Part of a small language model's weights: 12 layers, rotary positions.
Each number is 500 + 50 x the weight over its row's rms, rounded and kept within 0 to 999. Layers, rows and columns count from 0. Numbers have three digits each. The size before them is the row's rms in percent of the matrix's.

# layer 5 MLP gate, 3072x768, rms 0.0411, rows 546-677, columns 144-191
101:466493427524383479487593565569448469476567405527404511417542482489493539415492530444497409550593460395481458512485557482571567488463528429405473
096:476494482450529467560528430566450502612556525456499553493470511489534468478547515503572511506587567524410493466477501446549462520465616424499600
099:367468492482485495523464508483448469570545545523502477530473430571454491522522483503414473552512584437541360533422493514522557592474541526407455
102:480508595519596451527500464463531459536435503544566426503460426427518513493547552523435472482462503561481537451464483556464541532515598486493490
102:481472406412448500524487427526436522434505488500448474502512481459462565526436467497521538467544494452518460559411469535535440577468513519480476
100:516398463560578507589448458506579494426467502509444508491510514510602426557461552534469545557377526574599415541520600574544374546451453485467493
098:423552546456528591545544456548494550559491460461528543437514421494503497544437489534512472440532521470543485538541457407570443496501380550507484
105:466457507539482546488490496497558498496437518569605519435473488495488485469484452631540540525479474515475500470482637562542476480505544423429537
096:583467523415550453540470611490413546484494498556577471515555467613469571481435452458585504493559538495442661509502447435518437513483507534522482
100:490549390499515530620484492548604467519503460480505432498503485511577511468513534583496531390505506505476453534433490504549458556486474493392495
100:540632513497505527476447441559538394551498495454501535536472562518437541494559480515480484545564590527517505497462529532461577502551540480511435
095:519439380510466569442551510552452520553497514609552487542544550456558492493466574469507460444444506456504469396538533472509487474516570492516504
111:494486536556505543457526515438488439517499531453517471535489468542507495479489490545374509515497552497489464531504506439518467502504462533477502
102:489506502472507491530415496522527502498502455420523556487469516509470496443466621517517558594510484443501517540436490487482425530468488477525515
098:478458497445540562575437539494515474521545469521477408510506468499475525499480524558444471484555548489528545408579477550632496585581463554590481
100:399573550508440461519416488501516459568515428569521492541516538534468445519429507514480615511497406468403391449466517497498491481545431480460523
099:609448451486410534552494460483459505453612485427456447511462457509602385517510474436542580453591553489559520461520527487588453481509430463478531
103:476460425514519507604494519491469536484491413440497439440475415389464516383478536534510491562439478497526535545494546466540462516444505574541555
101:532513492426481493499551340559541513556534464500569570459465428569490547518499578431549505368518441498414451427450505529539440547516468479490493
095:445542528485448543492497622498522443468442614523516427571505493578428550515496512445528535641469575493515455539545465459491485548467598486450509
101:482454495505587541468566541561417582474556490547568594514490410526477476446534519469430436470510497494505450469463562494466491549537557563428470
097:539504517505496440489531436502530385516563551469489512456568587501421529515375563538535596465501514488496528528510486553548471550478563426569457
102:537593504494499565542620483487510563494568485524588313484427500473523496505508596498525542464521451469491485518547522522573405494459442496514556
099:515542484472569552441502499596506524545546418475579526499494396639414531558469477534589510570485575488520494495475613548512519556570527501434529
095:488509467484542551476471441578569441443426535503579495520498428489550564525446461574562480411583516472569497427529514484500496530508462450468581
100:540561497454454420531525607512450525523552458354409419441541510527576570450483558543576548562526426506663451526452575473491483487525504499429489
100:492518444488469420571517410498548433442580420372638432432450506490526542451518483460525522475505486481533505556586473538508494507525431579485508
097:482488542425475498525537467510528412443515485496519603444489497501541467503509537470478546538455493434456448567449508527622519492502484478526568
098:518562504552512519506482525537631575449519459338495462583511475436565462575435586561492479531599550465456559513515500502515500565597452464439454
099:577506495413451514561528474616441602454496518462595457533532543510496546460552587453569554473520462481458493430564549504536474610638412468515437
108:480434468398477427373458530522556454502525554469581372514416516533513400563520495569468496576531502446485561582583552532536552509554434476514491
099:483525497478593568583568527560496581513500443470511447424592455475516472591514445426512594543473438480538461465463597474531500561483491460521462
096:419481507520533539591505465557533499388542440360514482476455500606532457493428582486564491569519629483580486504429543460481540505455489486479493
101:478490507527592486534522437494547500513448479437488536468514532493479530444561504566509500504405484503528495390520521564491613501441453568496547
098:540556485609397495481516455546501524535583505482576460550426473536560616479518504471502600472535603470567542411468547441524530400478520557500520
097:445496532531531465506583526473511472599515480537490535455521405571540466442429514497464492513486636550386477456628525521430493619439485572459502
093:513573458596566485547509553476498529533458471474480499430481534509475479530611539461578542509457574527587512413518512637475515496516444574482545
098:466628475553480497464563425539427453462564418449477557525476430515398519576507486479446538476549538422509543536505462561565526549521462519504480
101:454497568489541588568460504479446492513597520483526485470542454400500499538498402518554460486581497456515425506517492472443532560586478486529417
108:447422530499461504507413488482550560516483470484547547555566423544464469465440437576503513486578486547488493433472488488502552549472509458485522
100:551451502500427544445531436474474553501528481502475483428498472492480502396464484366377533632529539529472477493518512579565476561388481505466478
098:558460512527455556534515406478592423448498507574532517514498503472494375418485574399403566471475554445490392425485489503557520477498532365426489
102:456527522457512474442552473440424525541630481435547490483474514599554496409427545505463504453383484442461411508454534548515494598486504508453497
098:460581526488501552509523505543482523313563489513540588584529532470543501492511404477528584482461515494610542451386445456554496487500504405491492
094:529553536513499562462569472475537547456514491590502473475526520605472594515498422579457458492570461505437438551469447577563478513402530470494491
097:504577531630529550551429664563504510584537425492585597447585494442453462481553494412455549528513496520418452510399582341450527504596472462495533
098:477515444500494465516455536536596436476621432507549473475483505593534468552500520505529494465526387573450458487540531495562487551525453428495438
097:486500505530472444630418536503496419605603553519521505454551443428479436469374483432463484513596398447390430590476489580516465447554566479514458
099:486564459512542399551511534490557590473478451574555505485409510515506506499499557477487480498418491459528493580511479514537631496481577528531560
111:415512430471396442507449438445433441496491392441512514501578535520541439415423464338486468500555526448532491505518535418445526475470490498518478
099:450516512524464443490482458464509525521471504533614471500540405443513430584463429540574477502466503624479395453571507523509574534494465563493533
097:500594504525439475561547426554598512422481535540517510465529460500451568466474533474570455582539513440569579496525530364593408430530541522506474
104:448525448505594481499520504562533500443606475524409445540526466473520545476464442508475458459420477417597447542441540543600509543377568529463504
095:546503466502483527507528412515508501500588416489525517472452402530524510479462530520504509504492450424496450522427524486514419493501515471547581
098:478561482506505556572485504578390561522500492572439582401498356552505466481482471564487494436380571491505495499417375565589613476420490554482486
099:530518509426458475488474511461493495520535474477543478461539482504476527586503530457519605515493514430513481564545553511473495423543406564532464
095:534553589436471528409519503464578452465529462466496507531533441550446465535578523482514545541497449417553547564506490454545463499542455656450506
100:439403434603520474500448558512604466495425436493484540534468533483499436482512419506530532526372425474513459435573487425481450514531525419488481
097:508535464383438509500572460490507509475482569496461500522512481410507550488462419494414454455430609469494520542503476537594560511417489545475422
103:402399477489525512562572561506517529600559427509439455529595489502569447530417485512436515491580499427486497486490516550456542468472490388548492
098:593494482423617494508510499625568469449459496469466381472509497522500473499412424629543482523502431518628523504433522434542508456459549487491509
092:584492483543455458587470490521553485508494528540483406501521509469519526478472467453495450519463523443449490597414491378589597448547544462489529
095:467596442455470505516455452531473389569496482513609479581461423527532533433386558536510512521496519458514482508400533501455544475472503468523508
092:462464549431503514447446487425566553570552422536556486490458426526472463477498492523558500544550506574514516463383463512416568484606483477501440
093:558543471418441533583506546486541476547454517499501434479548428593483547584484466445517475564545476394460430544494471488507504445398440584478449
102:520606375483422495494548491544465460492449579520485496461487460485458571543511488524428515517420489490545529540595440544509534513446539498460390
110:435535466539434572532562482624531475504528401454434508508469463477556504448509509467508503557573607482585529586525476489572474559518506459502456
098:457472444510527540492500417530626506511488491558533554512544552564515325482466486437416501413597529458450554474473497541618529440423544543525449
095:496516528481481504462530507501402516419525424516510532561435453451548467469500559482410486493455502508486414577500521558503567493484507513421506
097:480529527293499556465535528477499508575560417526436503519537468499555503487535429545550470588482502446525533496506524517517554574534459429409602
098:552477485461576549540527575554467515487461567546454448503551526509525625483552569552509511460562537428591509486513487540599474517448485559562567
094:496579514421498486545473561483455407490485565457475449482563520505446503447506550550418454536482489486518453503586474438420383519413546466389492
103:381455468510380487453386527484544588466623536530416526437598498506522489566401369545579589545491499361512473487496535506515505551565458479529571
101:539563462453490510494399462529517409506527435495497544454591494387553525505472571455527483516554508525507551519535498500538464508509445568454477
102:450526494429570560530434508475506486529515432496553505557520469588510468598502564423498479471470473481556389533498459454533500516443428455471537
101:495476516488529541431579460445598522571604464497526436486559464522580494473510498461472563451530524368569500525489477438458434496488410512464484
102:502439505487476465580604518505438517483451469548560498520471474491419482510538506436459484552396563450574512507533547473532493453503489493626551
098:417510573451405493378640504434517501600432439537453500475480504472567470472490526465514486426468540469515494463507431466516616492492569535508469
097:418462460551497513400446377522565493570450463547478518390539481551384444487481450514448484547446470462441428475484467542591477522367470527456542
098:483511493460540555454469545529552536488484479479517491414486464517428515470497520500469517593527511442508433453463521495536513536551453503485476
101:521581506492480453592473507595508599498578510388481585500491408405492475607524499378487587451536495467394421472501434523509572433548427586504553
102:470592513524468516572461522511511524448524431439494405476546573478479522464366556463571542500459471421548488562384453512561525517448500466440530
103:350524456457541524493528468552428482593575452486442421601434452467481482431492596455547465462493534639471502535458603475578529548535444484456505
101:568529548452593562478512454468513491466460453458524489546570449391500546536539564516524521528483455431480412497478488552493545585528489512476476
098:500506550432369511527514420610487584528520531473548454485580529475456528412574513477508513495519502501476431525525547517540528563533420433413626
093:495526463564426582532539433484505510490585482384536552512509495502385553522513514591492561491431398310537409462431518511521494553467473457483597
098:536474487479477448594618483573526484501534347434542446456483598539550508550379555536536585462490421521495455487356504393476470576528584523453497
101:506436471481589554494461452527526462576509454506525591461475426428592503460482464437492460497495445436530525609543598548434503570526495455549444
104:563608527519492460547527520566546449469463471469542493537469461382504561557522508523501546521528419458457481453513557517524542497444552475509597
098:447489424470483489448449479471511517514578413474555495577413491460565461407513526552495474531472576456537514517434397512486529545481572561436522
097:545589465530583509472530517481481447465512474431481478496515379375532488470468458489512469498414512542506431571563532495525513476484490418507484
100:468469560477416510415440589447560494440545440460592455467447466502494491486525642487534510438590552485518603549435519551521588536472583466489452
097:444358477461483436434483523472467535430520486412415599416480470531531427494502527512555467506567513498546503492558532470470499585459589548458520
096:495487489483571520499529499498632538470552511539524447436548528496520532523503462446645514436545522415592552506504565488514565569477485495533385
105:495483546529594397354492453528458498514555521509441544465472536510612595474513456516555445606459540455550415494494467455472516507477586483464512
095:506567443517575523591608429530594529533562518435613498485517441543498604441364411545553552494420492523581473563454507611495572538509474541490468
101:566592514482523454607410469505474505547434444488430556465518429481463483519495480499497505486435536546493437515434435479547514513466557449390501
093:470512500529528471465477482475456446516573442546565599575460509557506440504497478508579585460434436486506506517549515459505468520530501500550501
095:458503541507547529570472466499450461476533491458558452445424470436582479516505578509495508469487539514467467475505481458580499448561515524492488
100:493516533580565497490546551513492398517564386487511579487384481588576527412511483511503485419529552426511514466460504536457487475566532487450514
096:446468510470453603557427468502443483581499469516649476479458515461452501549598549492479521569523483549471477439457513519478479558516490426502545
097:429477498513458434404513523462517408483648527517527502503468437543490492488573448471525518481541578519453447577474537464512509512442616549527478
097:491570579541563430516560591527484431569549423512512417528562521515425499464347583461445550443475509449447473569627549499567445430516586469432507
093:482519436510654478505504466511403487440512430508469511533539539562506521463370508512513520469486482563514475430401495531510445468431482528479470
112:507500423394448492517572477503560430487564340534546385531528478488499429516461463433529586619612560440497521587457551528531488548547514475547480
096:544395528589525480486518493481536465533480452597471568424537502528630455497506418531501509540605442542418481362466476486550413448475398582496449
097:486543553518502408583524523502659431514490474447471540540433413475526473450509619496489561475483553389460376536544497432522645576604494389423438
101:522545483574490525397455405492448534497420470430618486516449523554486591562509501525459523445492412414548563522449521531428537428518410562462471
104:550543421487512487455450558508483411532552501441503449581493466485445507579491598522538561466564411487450429492511514588543521461591543531390505
115:465537515467499546509525497459451512515523476555464524496431497550485543456463506529401478483463510494466379515469581424485539464438519490463503
101:533422440509546484497494547535511532506516548519498487522524499482449505507511548517474375619486384420581461560480475522531498585536410474532530
097:403569456513452534508465507544506597486466530501508600563544399559374505488393518426611501467528611453464421532529435558491504491388571522566482
097:564554500523572526501431433472469559581474550516575466483451436537518483517503461437467559507571509562530508477499513416540509560535506470414562
099:549466423483459538549540448483606485527561452435532486498533477495457500473516543436564535452540555507482527462473524522458518483482452449487425
101:516513561422518483561552513503539449521526498604433548560453502594579495488499418549466436497482451460464484565401490535512410556466532437517458
103:474563440460502541463510441494436569523540497545517549481465437430478461518538469413499579440523517479487523556516584474515496474467585463455676
097:470509420445488603483516462467558557502496365575527545486528495514458516533490493539409507475465518457394531521546438445505455550575455423552516
098:543612503398530593515560446428509521472545465499519585515456445615498529547510514565486487427495545540573588574338477511540542465466450431508509
097:450561537554457524574483508495439588437471440431569494586425390468434460530504545409459516452424517426514522542550500515482505547539565455460369
105:556526557478510590490495515489533496513637496456564455516490510449519575524465539482560471581498531528447546517618560500520512543586450477467491
103:489472542461551559465559452493612508497543434472504490465578467512499428443387496427565577549565477491444505554481573441564547545525455426535450
100:403536410424493429478521454484511484456453456494438398478561552513429476537435513411488537527536583434418540608460487532506359519539564536494455
097:473477481576495535530454532499504420496593560503541474496502522577520511462514571489414404469586516545434508656419469493513467418523437620478475
095:519518447509513530578496560571447585409543528486533421512421421465479544490514449517564431424526521471567560531465515516558502498575430561511502
103:574530591563505561574487533612534516376458465455450548592477515514543453471469525552502452511515540503477519607609478518514500527549446549496464
099:443498455518535460481488580526499483573530445523507482491506516499558487538500418427609544573595490460517428561414489525547517524538576497531493
100:610492566478442501483492488511488451477470407507497401517532399511562527539532486455485474532545546470530528495477516534558608485499463486549451
100:491529362439474519548415518536438527449541460483568498587516539519532470408461506430500487486568574542581518546526473481545468537510441519536495
121:524540483551492488502500431647575468486552452536459453498558424497535423494439507463549461473558560420510463543471502483594448559435487502419506
103:593544420455470540516444445545518546546478513465522514553469456480397452466516508470499500551497504560386590528517466450482469502476494546491546
100:514394600576528506492444485490604505446528539465421553429483539482589510522534479478546542426443487493445519481485548485456538465422549489489521
098:516468484574463430573569556442528484581505484505572475530495497456465564439536537560546584465529485486473543577467452497461481480514602410436524